From a checkpoint of a small transformer trained on Wikipedia.
Size: 11 layers, MLP 768 SwiGLU.
Architecture: RMSNorm before each block, rotary positions, no biases in attention or MLP, untied embeddings, normalized queries and keys.
Training: a variant of Muon for these matrices, 625M tokens, 4770 steps.
Each number is 50 + 10 x the weight over its row's rms, rounded and kept within 0 to 99. Layers, rows and columns count from 0. The size before them is the row's rms in percent of the matrix's.

# layer 7 MLP up, 768x384, rms 0.107, rows 764-767, columns 0-95
099:49 61 56 45 40 56 52 55 47 54 53 46 44 48 41 44 44 47 61 47 61 47 49 40 66 36 48 58 59 44 60 58 47 39 51 44 51 39 49 41 53 46 30 55 29 56 47 64 41 54 60 45 58 42 40 38 49 67 29 37 57 48 49 50 63 51 47 56 66 49 37 73 45 74 46 60 49 51 45 46 44 53 66 56 55 36 61 47 39 47 55 60 55 51 57 67
103:52 53 59 60 62 49 57 43 52 46 44 36 64 61 33 27 50 52 59 40 49 51 36 48 48 57 29 40 32 36 46 37 40 57 55 57 60 53 66 51 56 52 65 58 44 46 40 42 53 51 53 38 50 54 46 50 45 42 64 52 48 40 55 67 36 48 46 38 60 52 71 48 52 55 47 78 62 54 44 63 62 49 54 34 48 55 46 59 48 38 60 51 47 51 35 60
095:38 64 52 50 52 45 73 57 57 33 46 45 47 66 56 38 44 41 76 63 40 61 55 48 44 45 62 57 44 57 33 29 71 54 56 38 37 40 60 53 34 71 37 51 42 48 50 64 45 63 57 60 44 30 42 65 48 55 48 61 54 57 46 55 57 47 56 48 42 49 60 34 51 37 53 55 55 45 50 45 25 60 74 66 52 49 48 48 51 51 81 42 60 42 56 49
105:37 53 38 48 43 60 57 50 48 58 54 65 38 51 52 55 51 50 29 49 41 51 44 52 45 68 81 40 47 53 52 43 58 41 43 56 41 34 46 46 44 55 30 55 51 55 55 48 53 43 43 37 71 53 42 61 54 51 51 30 45 45 66 50 39 50 43 50 54 67 78 41 53 46 40 46 45 51 56 48 49 30 53 61 50 57 49 69 67 52 64 48 36 63 56 51
# layer 7 MLP down (transposed), 768x384, rms 0.142, rows 764-767, columns 0-95
098:62 39 55 45 44 56 59 43 49 44 57 39 78 52 53 55 50 44 43 28 48 58 56 44 50 39 54 46 46 53 50 39 58 62 50 46 36 53 47 49 60 71 57 49 48 75 56 44 62 41 47 40 42 54 43 60 29 57 36 56 53 44 42 57 54 52 29 44 22 51 60 54 71 59 45 43 40 55 31 47 39 37 33 39 43 50 52 55 44 49 57 36 49 64 42 32
102:45 46 45 52 35 52 34 65 37 59 41 32 64 55 51 47 65 34 55 43 60 51 29 58 42 58 50 23 59 37 34 43 46 49 50 44 57 28 30 54 49 45 54 38 47 47 50 66 56 57 49 46 36 65 55 29 52 36 45 66 57 58 34 51 55 57 37 60 63 49 66 54 56 58 50 44 56 27 50 49 49 33 59 31 48 67 70 59 46 50 75 71 38 45 46 45
100:53 42 66 54 27 41 36 37 35 48 48 37 51 41 65 50 51 45 54 62 60 49 39 60 37 55 45 56 47 44 58 40 52 47 34 54 51 58 41 55 39 48 46 43 54 44 47 43 57 61 51 56 44 46 45 54 53 43 45 49 37 44 51 47 42 54 44 46 40 54 49 43 69 70 61 56 35 29 46 37 65 62 37 49 41 40 66 55 27 61 40 54 48 55 31 53
103:39 68 41 49 80 49 60 48 40 52 45 46 69 57 39 44 43 45 45 35 51 53 51 39 53 53 42 43 56 46 55 43 43 52 45 33 56 36 48 51 31 44 52 54 52 50 42 47 54 53 38 41 48 37 47 50 41 40 55 51 55 66 61 37 46 36 53 53 50 60 33 26 56 39 74 49 59 64 49 50 35 34 76 39 50 58 53 35 57 45 69 48 60 45 41 59
# layer 7 MLP gate, 768x384, rms 0.0983, rows 765-767, columns 0-95
099:50 47 45 43 47 63 59 44 53 45 45 58 64 63 45 54 51 55 55 45 56 68 47 44 73 48 51 60 67 37 50 54 43 63 58 60 44 49 44 45 51 53 45 50 66 39 73 45 66 52 62 52 63 56 56 46 42 54 35 61 47 48 55 47 58 47 52 49 41 43 38 46 60 55 41 46 61 38 55 58 46 46 45 44 35 53 43 51 56 41 50 36 39 51 63 52
099:72 48 45 61 59 45 37 36 58 45 44 57 50 36 37 41 41 76 33 41 54 48 52 50 50 59 61 48 46 51 53 60 49 35 58 58 69 70 25 53 58 54 52 61 55 60 40 32 52 49 62 76 56 49 53 35 70 42 43 43 56 45 65 38 40 54 42 41 42 56 43 46 41 48 68 50 44 41 63 48 70 54 30 51 49 48 65 39 69 49 44 58 53 53 36 66
103:62 55 39 42 54 61 42 49 39 62 64 59 48 55 35 46 32 45 53 47 52 52 38 43 57 47 54 50 46 61 50 72 50 57 50 45 33 35 59 49 63 43 39 43 52 55 39 61 51 64 56 52 48 47 71 52 45 71 44 47 57 39 44 42 52 53 36 44 62 61 63 36 49 38 47 37 70 58 43 71 58 41 40 41 50 54 58 49 60 53 82 50 60 52 60 50